Each number is 200 + 30 x the weight over its row's rms, rounded and kept within 0 to 999. Layers, rows and columns count from 0. The size before them is the row's rms in percent of the matrix's.

# q: layer 7 attention query, 192x128, rms 0.186, rows 71-95, columns 0-127
# k: layer 7 attention key, 192x128, rms 0.18, rows 71-95, columns 0-127
# v: layer 7 attention value, 192x128, rms 0.205, rows 64-65, columns 0-127
# o: layer 7 attention output (transposed), 192x128, rms 0.178, rows 64-65, columns 0-127
q71,096,249,221,193,139,181,182,139,196,199,210,229,222,200,199,165,229,192,230,204,239,133,232,221,195,195,239,198,214,145,197,215,143,122,196,243,214,248,234,208,200,253,211,202,167,212,252,216,205,181,207,193,157,188,254,204,219,231,170,204,202,210,211,248,187,199,168,149,212,204,178,155,202,150,166,197,217,199,238,232,162,186,230,238,166,168,232,188,173,212,220,199,211,202,194,183,211,187,200,165,213,165,190,215,176,163,132,180,168,269,179,206,170,250,204,158,245,182,174,221,183,191,231,228,147,187,188,166,237
k71,093,207,199,193,158,151,207,210,226,220,199,183,207,250,131,189,204,234,228,162,207,233,224,143,199,217,202,267,207,193,209,180,195,187,225,176,172,222,210,209,216,176,189,193,231,244,195,196,154,208,222,211,208,250,225,207,178,174,215,207,257,157,212,173,187,196,184,216,183,225,250,181,176,210,199,231,241,113,176,178,146,204,182,249,214,190,222,180,211,211,295,173,183,247,240,196,167,198,168,232,238,208,174,155,183,222,239,203,244,179,211,156,232,186,242,241,176,196,187,160,254,185,172,235,188,149,229,181,220
q72,101,258,166,172,203,206,170,195,215,236,234,200,217,199,180,242,208,214,237,167,233,248,170,225,218,228,212,192,237,181,217,163,175,181,169,210,208,156,173,121,239,190,189,205,214,236,209,210,221,178,190,197,293,155,186,211,227,172,200,208,188,213,170,178,164,259,258,220,167,219,181,238,203,197,186,208,196,203,159,177,215,205,219,220,244,204,187,167,154,211,225,158,151,194,141,182,186,212,161,196,211,185,221,264,162,235,162,152,229,162,216,212,199,131,199,184,238,233,226,255,190,221,158,253,206,219,197,204,190
k72,095,206,220,225,231,222,179,228,205,169,175,219,209,229,149,198,143,252,211,204,172,168,267,207,145,147,213,176,145,194,181,226,197,219,168,164,203,224,193,189,216,196,146,238,191,196,225,185,214,197,181,207,195,188,235,242,200,253,200,223,196,227,184,228,168,184,147,204,230,227,243,161,179,209,209,193,168,194,154,209,263,209,176,204,200,218,262,234,145,171,134,256,194,190,158,244,197,192,190,162,172,139,226,219,209,212,189,189,254,213,172,173,222,200,222,217,216,192,233,205,158,271,248,182,216,207,172,205,160
q73,093,144,213,146,162,224,207,236,188,189,207,177,188,181,177,249,221,172,220,233,181,220,216,205,231,178,201,185,202,208,224,185,268,219,243,137,197,186,193,198,140,184,182,244,151,215,240,187,132,151,150,248,198,179,214,188,164,176,222,193,155,189,234,215,238,198,191,207,225,138,203,231,180,193,192,192,194,189,176,177,170,260,194,186,229,184,211,211,182,215,161,126,237,171,234,197,154,196,234,192,184,169,176,155,225,200,213,234,195,162,122,189,209,161,159,209,196,255,242,177,180,204,230,215,227,229,210,218,197
k73,089,246,211,199,241,165,207,228,198,193,224,203,207,223,203,175,250,190,151,188,216,176,147,198,230,187,240,188,230,161,159,208,186,175,179,243,234,161,196,164,226,202,218,216,193,194,227,197,189,228,223,254,129,239,187,180,226,191,167,161,166,175,165,215,200,208,206,213,155,200,202,226,147,202,180,193,153,258,182,159,191,190,144,167,185,209,210,215,219,180,208,259,186,225,219,199,172,226,181,282,183,175,196,162,266,240,181,229,232,243,197,235,166,205,169,149,247,165,234,226,231,210,209,219,194,183,261,156,182
q74,091,176,200,272,157,227,199,249,231,211,233,260,165,186,212,202,180,251,191,230,183,224,131,202,218,220,233,199,256,209,186,214,234,175,195,234,154,189,197,198,227,208,242,179,144,195,221,235,170,199,174,173,222,182,179,220,209,159,235,196,188,182,184,199,157,242,252,155,182,197,202,174,247,151,222,163,199,167,190,215,232,179,256,170,212,202,219,220,201,239,194,206,160,148,218,202,183,180,212,236,180,228,209,238,209,143,156,213,188,208,178,201,211,211,217,224,181,325,239,203,179,213,197,214,185,196,189,218,223
k74,096,200,182,210,156,184,166,159,227,162,228,161,167,216,206,169,196,193,219,171,183,152,221,251,177,217,164,157,178,208,280,188,222,221,210,202,161,151,195,163,199,180,204,209,216,180,212,154,191,204,175,166,258,209,226,170,186,210,177,214,193,221,229,234,247,177,205,175,196,179,216,200,225,270,224,246,183,142,199,194,194,165,265,175,213,220,213,186,214,168,177,230,188,186,183,182,200,217,198,272,219,246,235,172,179,212,174,200,191,204,253,187,220,205,238,143,234,200,238,232,191,156,262,130,250,201,171,222,225
q75,144,189,217,208,164,199,228,169,199,224,174,174,145,192,203,212,178,192,196,227,190,236,211,195,152,224,176,216,150,194,146,232,189,205,247,158,241,156,205,176,172,209,196,148,166,157,202,238,263,228,192,148,186,166,224,199,190,195,172,213,249,196,228,199,161,219,224,202,133,260,186,211,204,151,202,211,226,215,212,244,134,187,155,221,229,162,114,185,225,224,206,199,193,279,207,200,189,209,244,187,211,194,193,172,180,226,181,228,205,203,197,257,209,267,185,180,175,153,169,196,208,214,215,186,184,185,165,186,249
k75,086,205,173,184,179,190,175,222,173,210,237,127,205,190,231,185,228,219,199,229,236,235,113,199,192,222,264,245,209,204,229,182,240,184,212,239,181,214,188,175,180,175,200,181,187,208,150,222,197,203,253,189,223,183,233,218,179,168,301,259,250,230,226,209,206,165,239,214,164,202,209,206,265,206,209,218,231,184,182,183,235,180,249,212,172,190,152,227,206,241,206,185,215,184,188,239,238,191,220,163,198,203,171,210,162,161,229,214,174,199,190,238,244,178,197,207,224,165,213,178,188,182,254,164,190,207,218,241,265
q76,099,244,200,182,215,211,229,216,223,182,222,165,210,236,265,220,190,214,196,165,182,249,186,214,240,229,255,193,190,179,261,227,233,237,182,233,226,227,235,202,207,192,244,221,180,189,207,235,155,198,197,253,191,204,234,158,196,155,204,179,194,230,178,157,225,216,244,197,192,180,226,206,280,198,246,202,222,200,194,199,166,232,134,203,180,183,212,260,206,206,173,176,211,217,213,196,206,197,223,276,149,235,187,173,248,114,227,176,203,163,192,187,184,205,187,210,198,237,201,142,247,192,179,165,163,197,233,240,212
k76,079,172,186,169,215,224,150,199,166,188,161,165,208,201,226,188,207,151,203,230,181,97,243,194,219,229,146,175,223,187,218,139,171,194,173,245,198,139,199,152,280,174,188,193,207,209,180,149,208,219,178,190,181,207,208,211,250,262,219,185,190,189,193,231,214,155,148,198,211,157,229,271,179,200,223,154,180,225,195,201,202,206,249,154,188,206,178,177,257,211,171,206,185,130,156,215,187,219,209,223,188,174,197,165,226,242,184,190,212,238,239,203,215,202,154,221,229,190,224,215,182,184,220,212,223,182,200,195,196
q77,102,215,191,271,225,222,189,233,224,176,209,217,260,179,151,203,212,220,207,183,221,211,182,207,208,142,181,161,191,179,200,193,207,184,235,172,181,226,183,210,248,215,203,206,244,213,208,179,199,165,162,221,200,290,161,180,216,205,168,189,182,199,191,227,190,148,174,186,192,196,206,204,184,174,190,147,173,215,187,202,185,143,258,177,135,217,168,218,181,223,200,151,185,170,229,189,282,232,185,215,204,169,208,209,173,239,191,242,159,218,231,180,161,219,207,259,214,224,257,243,162,205,219,265,140,221,196,235,220
k77,087,233,208,168,193,167,154,214,220,173,222,302,190,207,222,221,217,216,218,177,182,216,180,215,178,231,166,167,180,170,209,218,198,187,164,209,265,199,158,231,250,205,184,241,199,183,236,229,167,190,195,204,205,179,206,205,226,201,89,171,156,178,198,178,190,228,177,209,145,226,201,180,159,166,205,208,221,254,216,209,214,261,162,159,228,230,276,199,223,186,219,205,189,186,217,194,185,181,204,201,188,189,188,212,239,209,181,199,185,162,199,233,187,172,193,184,186,240,117,204,150,193,154,186,182,162,176,178,249
q78,102,174,185,221,159,246,175,210,202,222,213,223,176,194,216,129,153,203,185,171,207,201,228,187,172,182,199,189,220,173,197,200,186,195,199,217,222,190,198,220,170,215,223,243,160,173,188,213,198,213,162,192,180,155,216,179,130,180,174,231,263,163,204,229,168,200,191,222,164,276,240,192,202,221,188,94,157,235,189,147,239,202,173,174,200,228,179,186,215,214,209,229,209,197,157,198,210,215,202,209,236,208,209,224,148,260,176,222,259,180,214,238,213,207,228,188,132,201,206,260,195,226,199,112,179,223,185,210,199
k78,092,205,191,169,189,149,219,179,226,218,201,250,150,180,169,241,218,197,204,199,213,258,207,140,202,169,182,228,160,173,172,202,166,216,208,204,239,182,228,172,171,218,218,163,218,242,208,203,227,178,252,133,189,168,102,204,214,192,197,243,221,248,237,205,195,225,191,236,196,274,168,177,192,184,156,225,228,182,225,183,200,202,182,216,183,220,142,208,216,204,225,235,166,276,223,224,188,201,196,190,190,232,151,236,193,140,196,175,185,195,231,186,204,205,203,191,165,178,186,196,133,170,181,198,185,200,159,143,174
q79,108,197,215,184,258,235,233,147,214,240,174,185,216,161,175,232,226,177,183,165,199,220,229,175,255,128,175,198,184,221,202,211,148,198,222,255,186,203,201,195,217,196,243,213,170,182,219,198,201,194,196,195,149,156,214,178,209,216,215,227,199,176,155,215,215,141,218,198,249,207,241,145,174,168,198,187,160,185,206,232,196,260,175,210,181,198,174,207,198,198,144,193,197,198,212,253,170,260,180,180,183,204,187,195,228,183,173,235,205,243,125,218,236,261,197,216,139,174,212,200,196,181,221,221,234,278,183,157,167
k79,079,213,207,199,196,230,240,203,173,198,208,150,246,153,237,234,238,186,178,219,128,184,190,133,209,212,157,247,200,206,215,246,161,173,258,234,189,184,212,220,232,181,201,165,226,193,191,281,222,218,207,307,181,208,178,176,224,195,246,242,226,166,185,151,221,215,204,258,233,232,212,157,267,192,190,211,217,155,223,179,238,184,214,182,194,202,199,242,216,175,233,207,217,192,189,180,207,188,213,183,202,188,172,172,196,182,240,238,146,193,155,176,128,195,232,192,210,200,187,196,177,209,215,198,202,174,194,209,192
q80,103,192,126,201,225,272,196,220,166,179,198,185,229,157,234,156,209,176,240,222,215,192,156,151,269,155,184,232,188,209,202,173,172,162,223,187,185,193,186,176,186,195,199,188,205,155,188,169,189,182,224,192,186,201,200,268,182,152,185,213,221,195,218,179,219,164,202,232,248,252,202,218,261,208,225,213,233,222,218,194,240,202,248,218,199,215,250,166,219,234,177,187,183,233,124,176,169,219,172,265,234,179,172,180,185,222,184,195,204,235,182,207,214,171,180,147,136,215,273,218,206,203,238,167,176,213,181,192,203
k80,086,204,187,235,220,179,228,199,212,200,233,176,218,246,169,231,160,169,222,234,176,207,216,174,191,235,202,253,193,217,213,202,188,212,193,220,162,183,245,224,185,230,150,186,192,185,204,217,208,223,216,206,173,236,241,208,251,197,259,230,197,214,190,194,293,195,154,196,198,174,203,158,259,249,211,239,190,176,214,206,230,134,190,213,205,178,164,186,267,179,176,185,202,196,157,172,194,188,198,182,214,187,267,217,172,222,188,177,208,166,181,181,170,166,207,175,131,272,202,220,223,167,260,187,214,203,240,179,279
q81,091,159,191,216,229,191,193,268,210,218,193,163,207,185,211,208,242,269,168,209,216,208,231,188,214,134,200,253,232,182,195,221,172,249,224,173,201,242,230,213,198,212,199,228,172,203,193,197,231,194,201,201,222,243,131,147,152,266,202,176,208,145,201,186,188,247,191,162,190,200,219,188,206,173,227,247,203,227,216,198,155,186,230,176,229,159,136,188,138,237,206,218,222,200,207,214,217,191,135,145,227,163,201,210,158,182,222,189,177,224,226,234,215,258,213,181,222,184,165,145,207,183,186,190,149,211,216,169,241
k81,084,191,210,176,199,199,257,233,217,171,229,163,245,232,231,139,186,209,198,170,202,198,157,250,208,228,229,196,183,153,266,162,222,208,186,177,192,234,198,148,174,200,233,193,223,225,211,250,155,211,185,187,220,234,143,215,187,169,152,246,186,202,180,207,192,164,205,219,217,203,273,248,238,179,212,180,182,183,227,192,223,219,233,210,155,175,174,157,165,197,218,120,176,219,154,170,255,155,193,168,248,163,191,208,227,206,174,249,135,219,171,180,184,188,178,237,191,189,205,189,190,217,185,220,173,161,183,217,217
q82,110,208,202,219,185,169,222,184,200,144,216,212,195,152,217,133,192,211,150,209,190,196,174,193,212,193,217,168,191,195,204,227,240,188,200,163,178,272,160,199,227,187,210,195,245,205,168,170,149,158,150,171,154,243,265,232,209,146,175,181,234,244,232,180,248,205,246,173,198,198,238,257,216,206,179,193,162,236,189,225,120,218,213,194,184,180,176,182,213,170,212,204,208,192,201,137,174,160,148,192,194,207,194,237,200,164,215,203,243,177,190,171,204,182,169,200,207,241,188,149,214,160,186,226,210,189,281,182,180
k82,078,190,220,229,199,200,187,252,181,186,209,242,171,183,191,192,224,220,204,240,198,196,249,286,154,244,157,158,199,196,189,164,173,191,201,182,213,143,212,180,184,199,241,180,209,217,243,193,158,220,144,203,132,200,193,144,232,201,139,137,205,204,202,182,172,168,232,176,218,168,192,229,178,212,225,154,223,237,202,198,166,145,222,176,214,219,252,199,240,150,192,232,227,205,195,244,224,234,209,248,199,183,142,193,186,264,190,137,203,200,215,205,197,230,186,189,177,209,220,187,213,146,159,197,205,151,212,210,214
q83,105,185,165,238,219,185,204,172,271,163,214,229,259,250,227,158,178,209,175,268,192,198,174,227,243,181,171,180,187,216,201,207,188,174,214,184,133,196,155,207,271,228,176,219,172,234,152,189,202,177,173,221,153,175,187,207,207,257,217,200,164,257,229,204,252,212,153,234,231,170,205,178,173,195,184,152,199,216,223,209,208,176,181,174,144,160,181,154,205,200,241,180,203,235,205,167,241,192,176,174,212,197,259,206,215,149,198,184,193,231,233,172,167,157,230,201,248,262,216,217,228,199,212,201,224,209,198,182,202
k83,092,223,215,194,236,174,186,193,195,159,178,203,247,101,220,195,172,226,226,246,224,246,214,219,206,187,220,137,193,236,259,181,206,215,175,205,230,228,165,265,213,174,202,240,227,218,177,162,154,187,214,254,209,247,211,157,226,190,147,199,151,167,203,158,239,228,199,224,266,203,185,236,181,222,211,226,192,249,188,217,186,178,183,152,200,206,235,230,174,201,181,206,248,224,252,172,204,188,200,185,161,219,140,223,159,214,185,200,177,187,219,205,189,236,200,228,207,217,180,210,148,214,267,200,158,191,214,202,219
q84,100,227,211,203,158,226,246,196,149,223,189,178,190,247,189,207,220,182,219,173,216,228,233,191,169,172,142,180,170,183,208,167,240,206,172,164,181,149,274,194,192,199,198,167,165,154,169,212,207,215,184,216,229,190,203,189,209,245,227,229,215,229,223,243,157,192,225,234,216,182,231,217,199,184,165,202,203,154,201,198,188,198,180,223,187,219,197,210,175,227,219,213,237,273,154,215,202,208,190,239,222,252,116,222,165,196,199,230,273,178,168,253,208,230,192,168,211,124,202,214,205,158,177,224,143,232,234,154,223
k84,099,185,203,180,145,205,199,201,173,212,194,171,236,174,149,197,168,259,189,225,202,200,208,190,208,250,221,240,180,177,210,186,218,183,169,191,166,213,168,225,182,206,244,231,222,208,174,217,216,211,215,209,200,205,205,228,142,163,274,234,241,182,201,218,277,228,173,181,175,236,200,276,236,215,201,203,164,229,188,194,177,212,225,242,211,154,138,244,240,240,222,223,206,145,217,177,216,177,198,148,208,167,190,184,133,187,170,173,224,267,234,191,250,159,201,230,161,186,206,206,189,232,199,166,183,207,215,246,162
q85,092,223,194,258,233,184,229,258,170,178,238,177,211,199,292,196,217,202,213,178,181,191,209,264,189,193,228,199,165,195,208,219,165,186,208,189,220,192,152,198,250,186,204,199,206,253,174,193,128,154,196,228,157,199,222,218,208,192,181,182,218,209,196,104,176,244,229,178,223,176,211,220,141,166,218,158,223,157,211,218,223,181,155,251,197,179,220,208,170,239,162,180,202,175,159,202,210,161,179,170,158,215,166,184,191,186,161,205,133,208,198,153,198,173,212,230,208,177,155,212,150,195,208,202,251,176,212,193,200
k85,092,155,193,159,200,188,255,219,202,154,144,193,201,248,206,219,171,218,264,226,189,170,187,235,197,167,187,178,199,229,175,213,183,151,158,163,165,218,247,142,227,194,182,210,200,221,208,207,183,179,223,232,174,199,242,213,194,235,130,210,228,180,183,213,190,234,221,160,247,208,172,183,233,211,196,157,193,266,228,211,205,211,201,226,193,187,231,208,221,169,235,196,218,260,207,152,160,157,215,202,249,176,199,103,271,200,226,201,227,166,209,144,188,210,188,178,210,206,182,161,248,216,188,210,184,203,240,180,199
q86,102,136,212,206,169,212,193,185,162,245,206,246,143,178,171,201,184,192,224,221,222,220,213,201,182,217,174,159,200,179,166,153,187,177,238,215,226,158,168,209,165,195,196,160,148,244,224,224,153,204,185,191,221,202,224,204,188,223,196,215,186,231,199,202,171,202,226,202,139,151,176,193,207,217,209,257,215,204,200,197,162,200,231,198,208,237,206,248,225,236,213,203,211,206,217,158,247,252,216,205,179,251,162,285,237,153,153,157,197,159,153,205,163,161,250,204,182,243,229,184,242,172,174,234,168,199,234,257,224
k86,093,186,219,172,201,203,210,185,204,251,202,206,222,190,154,59,196,232,239,170,210,181,273,173,198,192,179,152,184,187,163,211,220,192,220,216,201,198,190,177,167,237,185,178,174,224,234,215,200,203,197,186,198,168,196,177,144,188,159,187,218,231,200,230,193,212,239,236,192,252,247,157,144,256,185,129,189,197,211,224,180,215,164,183,207,181,224,185,196,160,141,236,227,181,242,221,167,176,215,250,194,156,206,177,223,224,207,189,234,202,182,229,243,238,183,230,177,189,221,165,223,189,224,151,225,212,201,208,194
q87,091,226,198,192,165,204,213,198,179,214,193,176,152,149,182,208,194,205,192,163,167,165,184,160,249,178,182,215,176,177,212,202,201,215,193,194,206,146,306,216,213,193,199,213,207,193,240,221,213,193,206,211,156,173,178,198,157,207,226,212,170,182,131,180,214,208,200,162,217,246,198,273,187,181,235,218,187,283,225,217,226,244,217,192,215,166,184,194,159,175,190,235,190,188,159,207,201,163,219,212,192,198,245,174,168,176,197,209,129,211,170,264,183,194,150,207,176,180,122,162,215,183,236,191,205,209,136,152,209
k87,098,170,224,185,255,185,207,202,176,151,236,176,175,251,282,219,202,139,192,151,183,183,199,182,207,192,174,248,223,230,211,183,207,193,187,175,247,208,204,241,162,177,212,154,243,207,188,242,195,176,208,171,192,217,210,256,207,197,245,209,209,271,176,165,183,162,206,241,210,187,169,205,177,175,214,240,232,188,170,195,206,229,172,221,201,223,181,222,202,179,164,195,179,193,178,261,208,248,187,185,234,219,219,112,175,232,215,215,166,275,182,187,200,155,151,227,204,211,141,185,153,206,164,209,197,176,179,226,198
q88,107,232,207,194,167,223,216,192,186,219,179,213,166,236,160,180,174,180,206,212,203,229,220,197,241,136,225,176,208,162,164,234,144,200,213,198,201,209,244,238,234,182,179,188,195,214,219,205,224,191,230,218,181,150,239,201,205,201,168,227,261,205,244,189,174,237,181,200,254,213,236,154,226,196,124,205,153,141,209,182,170,152,207,217,160,253,161,204,236,138,214,234,209,219,175,198,198,203,230,164,211,278,172,206,195,189,166,169,215,198,243,214,175,281,233,214,194,123,220,192,212,174,182,197,208,168,186,190,213
k88,066,188,183,203,180,209,243,207,183,218,175,163,192,167,223,188,159,228,236,266,189,221,171,218,216,233,203,237,213,179,230,206,226,179,218,214,219,182,170,183,204,214,193,200,196,219,145,253,198,189,208,193,188,227,174,180,143,181,259,217,250,161,245,211,218,244,182,210,136,225,181,236,276,217,201,202,236,155,190,219,216,169,227,274,198,169,145,168,223,231,233,160,178,181,194,158,211,192,147,166,212,221,152,248,177,185,207,211,218,204,211,202,192,170,243,171,157,179,202,172,209,170,288,170,171,181,173,174,214
q89,097,272,234,190,181,215,274,204,183,200,155,189,180,159,228,155,217,206,162,192,183,173,192,161,189,191,227,201,224,141,184,199,158,169,231,162,227,182,218,190,181,213,158,211,179,198,232,263,227,233,122,185,188,177,190,244,221,203,163,245,226,167,161,241,157,187,190,200,201,172,220,183,150,151,210,231,218,189,247,204,196,202,233,196,207,222,230,171,208,208,176,220,189,198,142,288,175,254,184,221,252,180,179,224,166,229,224,199,171,230,141,190,220,210,207,170,236,200,222,198,165,193,178,201,190,225,179,217,234
k89,077,226,230,200,176,229,185,233,201,163,208,208,238,299,203,244,189,231,171,193,194,232,198,188,241,201,206,252,120,189,183,223,216,201,183,179,174,235,220,237,183,167,210,190,243,180,192,248,149,238,242,161,208,202,140,192,214,190,210,214,230,207,217,236,187,229,160,202,227,203,247,190,248,158,204,230,205,160,216,255,230,207,170,222,213,175,176,209,147,200,245,158,175,143,207,206,236,189,228,188,210,202,171,165,191,138,181,227,165,170,173,162,160,170,210,196,162,251,205,220,197,174,246,241,190,195,194,214,215
q90,095,192,189,221,234,187,172,234,204,177,184,138,195,235,224,229,173,170,205,170,202,186,185,167,164,244,230,206,201,233,192,204,246,249,173,159,229,173,217,177,172,175,211,159,257,191,225,205,233,166,185,171,130,132,217,193,208,181,235,196,151,238,170,185,171,253,203,163,238,179,179,211,243,186,162,188,177,207,176,215,259,248,218,200,173,197,185,182,205,209,191,165,204,156,177,172,182,242,217,221,213,221,209,182,152,197,208,182,170,179,195,226,243,170,193,163,155,167,120,185,213,184,210,171,212,209,233,257,127
k90,098,208,211,279,230,213,161,173,178,181,189,190,193,236,214,216,184,206,217,241,212,228,244,199,225,222,184,209,251,224,275,206,207,227,189,201,194,200,238,183,225,194,196,196,244,170,170,165,241,209,197,207,176,164,233,209,208,283,211,226,181,184,211,201,212,210,192,218,210,180,145,191,213,232,200,175,142,263,187,193,209,234,264,147,200,189,222,234,154,197,152,199,225,170,139,256,217,229,184,222,188,192,211,226,221,167,203,244,224,220,204,132,158,212,164,162,220,175,180,145,132,230,204,201,207,196,214,245,193
q91,090,220,157,211,179,201,263,233,208,227,166,197,156,206,246,248,224,243,165,178,186,237,215,242,206,203,217,163,260,219,247,150,224,185,193,232,185,237,182,193,226,205,226,190,197,162,238,184,221,138,220,209,258,220,154,234,164,215,166,151,185,203,197,219,177,216,163,135,199,173,170,236,167,170,199,128,219,195,237,212,230,211,231,167,159,182,149,190,166,185,244,179,198,160,176,227,225,156,187,160,184,189,209,241,215,156,218,228,210,215,203,230,235,249,229,170,220,183,223,169,224,200,195,217,193,159,180,223,221
k91,087,205,224,198,214,209,222,230,186,150,189,264,195,225,191,224,240,196,219,210,215,103,214,191,176,211,180,144,188,133,241,212,198,250,209,212,175,195,205,206,184,205,144,215,176,195,236,233,225,187,188,209,211,232,215,203,185,190,189,240,192,163,164,218,238,183,260,175,181,201,151,224,251,159,208,181,222,172,195,203,177,230,250,234,157,192,176,166,218,224,242,205,189,248,213,199,263,212,194,206,250,244,219,221,186,167,209,225,165,138,229,180,278,160,192,143,210,195,168,182,190,159,188,233,190,221,222,231,205
q92,093,217,173,196,165,211,221,241,224,192,123,207,182,199,173,168,187,236,200,204,226,187,191,185,177,208,182,185,252,204,187,178,199,187,179,208,187,245,143,185,230,227,235,201,264,194,196,175,217,125,184,226,160,217,180,245,114,160,154,234,139,187,264,207,163,203,148,216,188,179,221,224,211,190,238,152,196,213,224,216,154,139,193,195,170,191,202,185,226,193,226,148,178,175,220,186,183,172,157,174,163,202,216,221,203,161,207,197,150,246,185,178,166,211,204,220,209,213,223,157,157,235,197,229,146,182,227,215,187
k92,090,193,154,234,148,196,227,235,224,232,258,255,211,199,253,171,182,221,198,226,216,190,216,207,203,202,186,171,170,226,228,201,188,214,218,208,234,170,176,176,136,225,152,162,164,170,227,203,156,189,241,187,169,194,226,207,204,214,159,207,209,163,209,186,188,208,239,213,210,236,190,206,184,223,171,209,236,202,149,157,210,195,207,194,214,206,211,169,220,219,193,214,210,229,188,189,217,207,153,197,222,259,143,185,177,161,211,219,236,71,174,189,243,152,149,169,163,164,187,206,247,183,191,230,244,203,256,224,204
q93,076,180,197,208,231,194,165,225,215,214,188,246,142,191,228,238,220,161,176,221,202,219,210,145,159,207,196,169,180,240,173,212,215,181,209,171,224,205,146,186,195,169,202,162,155,159,188,205,211,185,215,168,139,150,169,230,224,216,182,174,184,257,168,201,170,216,209,206,211,163,184,205,239,173,221,300,224,198,171,230,210,230,178,185,183,231,190,239,234,180,159,233,160,183,189,215,186,175,267,205,178,200,219,173,176,256,176,182,203,190,209,222,204,192,208,154,178,205,150,218,145,249,209,176,214,116,141,191,186
k93,093,171,215,210,226,232,183,162,201,216,209,262,144,219,194,201,237,155,214,231,239,207,148,160,206,210,196,197,195,173,154,274,192,212,207,154,196,187,214,249,152,236,238,187,158,231,205,195,203,227,221,199,261,168,139,225,195,175,220,198,181,188,137,216,182,190,168,243,154,191,100,181,179,227,187,129,209,179,164,218,192,245,180,189,214,228,166,243,209,190,185,218,180,187,202,209,201,184,211,228,156,217,203,197,209,189,235,172,220,204,206,201,177,190,187,152,204,186,201,126,158,230,200,186,226,229,151,176,216
q94,107,176,211,199,181,147,214,215,176,179,194,276,217,232,212,185,190,160,200,201,227,214,205,191,174,213,209,164,234,150,176,207,225,156,162,162,149,219,214,217,209,203,173,191,179,291,155,193,172,192,229,203,214,220,183,212,180,240,193,235,242,192,175,257,223,215,202,213,210,128,202,210,189,206,174,185,158,210,196,167,235,195,197,185,142,233,179,177,179,230,276,222,187,189,207,160,261,187,233,176,195,223,219,267,139,253,192,178,222,205,219,211,160,181,257,221,203,195,220,200,217,124,182,174,165,220,198,217,207
k94,106,191,224,214,182,194,201,186,226,245,214,187,171,137,132,146,150,252,237,176,266,161,225,192,147,212,184,136,228,224,222,170,234,217,138,228,212,170,179,235,175,159,168,238,174,229,161,153,189,185,181,185,220,146,193,174,179,221,166,185,184,214,219,163,197,189,176,206,195,219,232,220,174,211,205,217,231,221,186,204,163,174,222,213,201,179,185,227,198,204,203,207,200,219,231,181,225,193,158,219,218,205,208,245,169,179,161,215,193,241,210,218,216,269,192,207,166,224,208,155,216,202,223,162,139,178,150,274,165
q95,079,178,186,136,216,199,276,167,199,252,235,201,205,245,195,195,212,201,223,217,211,219,204,212,239,213,209,182,245,150,190,198,198,195,197,185,108,204,148,195,198,192,186,173,245,221,156,157,184,247,180,187,254,226,240,183,176,161,186,181,256,225,215,207,163,195,189,211,211,198,180,205,212,195,233,171,238,164,252,230,172,218,183,201,159,184,203,202,194,250,228,182,230,167,253,271,155,201,220,226,219,178,220,207,179,184,200,189,161,283,209,266,211,181,236,189,231,201,192,143,219,165,190,206,187,216,225,216,219
k95,092,231,213,216,206,168,160,234,201,200,192,169,200,177,182,164,231,201,195,163,202,217,216,218,179,193,211,183,161,183,206,171,207,205,220,246,226,189,218,202,182,168,145,239,170,198,171,219,192,191,198,160,187,209,205,194,194,184,179,210,249,133,193,224,257,142,159,197,245,170,205,235,173,127,232,221,156,180,235,172,150,202,213,191,184,178,234,195,189,186,191,245,220,136,150,153,191,148,228,255,195,169,235,201,191,214,214,268,147,225,227,145,215,228,189,219,182,220,187,176,193,217,288,208,219,226,235,253,209
v64,103,243,249,194,187,197,177,210,166,187,200,156,166,180,251,189,150,248,226,203,177,222,171,161,168,199,184,180,187,190,154,165,179,207,195,205,193,242,239,200,132,175,211,212,170,243,164,210,168,184,245,221,173,219,210,208,182,216,130,248,245,204,169,218,213,212,231,237,226,205,186,171,239,219,194,202,208,214,185,250,212,214,190,200,161,195,156,166,204,226,187,193,209,197,181,222,189,220,178,201,194,183,233,225,146,226,248,159,219,192,181,205,190,274,218,244,202,217,151,219,170,250,191,280,140,124,194,224,222
o64,106,157,168,179,236,181,181,191,252,191,218,228,244,190,193,223,228,181,182,199,202,224,177,154,246,252,253,223,201,192,227,205,156,177,197,227,271,197,231,168,199,217,194,176,181,204,258,207,212,243,165,196,228,201,178,198,227,189,269,210,215,208,210,165,194,252,207,248,192,228,176,164,170,174,230,213,236,184,177,138,202,198,209,192,237,139,228,235,200,215,146,152,171,242,161,217,247,252,205,191,239,161,237,208,181,184,174,197,207,115,220,167,204,139,200,209,212,190,190,208,140,206,197,168,226,195,203,212,190
v65,108,234,251,219,229,199,165,220,133,251,197,246,233,144,193,162,185,192,189,195,155,173,251,149,198,150,199,250,205,168,221,187,189,247,175,186,226,180,248,212,208,188,177,210,188,196,172,154,223,204,239,182,208,229,162,191,161,218,207,156,220,178,205,171,151,177,205,203,177,195,199,184,221,217,199,169,200,168,235,205,203,219,185,195,246,200,182,254,188,196,198,193,241,187,187,212,234,197,174,193,163,96,158,174,158,265,154,278,199,210,253,194,245,192,214,209,192,201,199,204,194,161,226,219,209,243,229,205,192
o65,104,260,183,229,250,208,195,209,218,178,223,144,200,216,206,226,218,191,194,135,235,168,209,221,205,236,208,232,202,237,210,151,183,206,213,222,187,223,171,191,238,171,215,244,276,226,252,208,225,178,237,211,215,195,197,186,235,203,224,168,191,139,137,208,224,178,188,151,252,173,232,256,193,200,183,137,171,261,187,224,204,189,266,199,218,208,273,184,188,185,180,179,193,171,226,230,200,246,162,203,216,189,223,184,235,160,207,197,163,223,214,172,242,219,183,212,242,214,162,177,232,237,203,259,194,182,189,196,220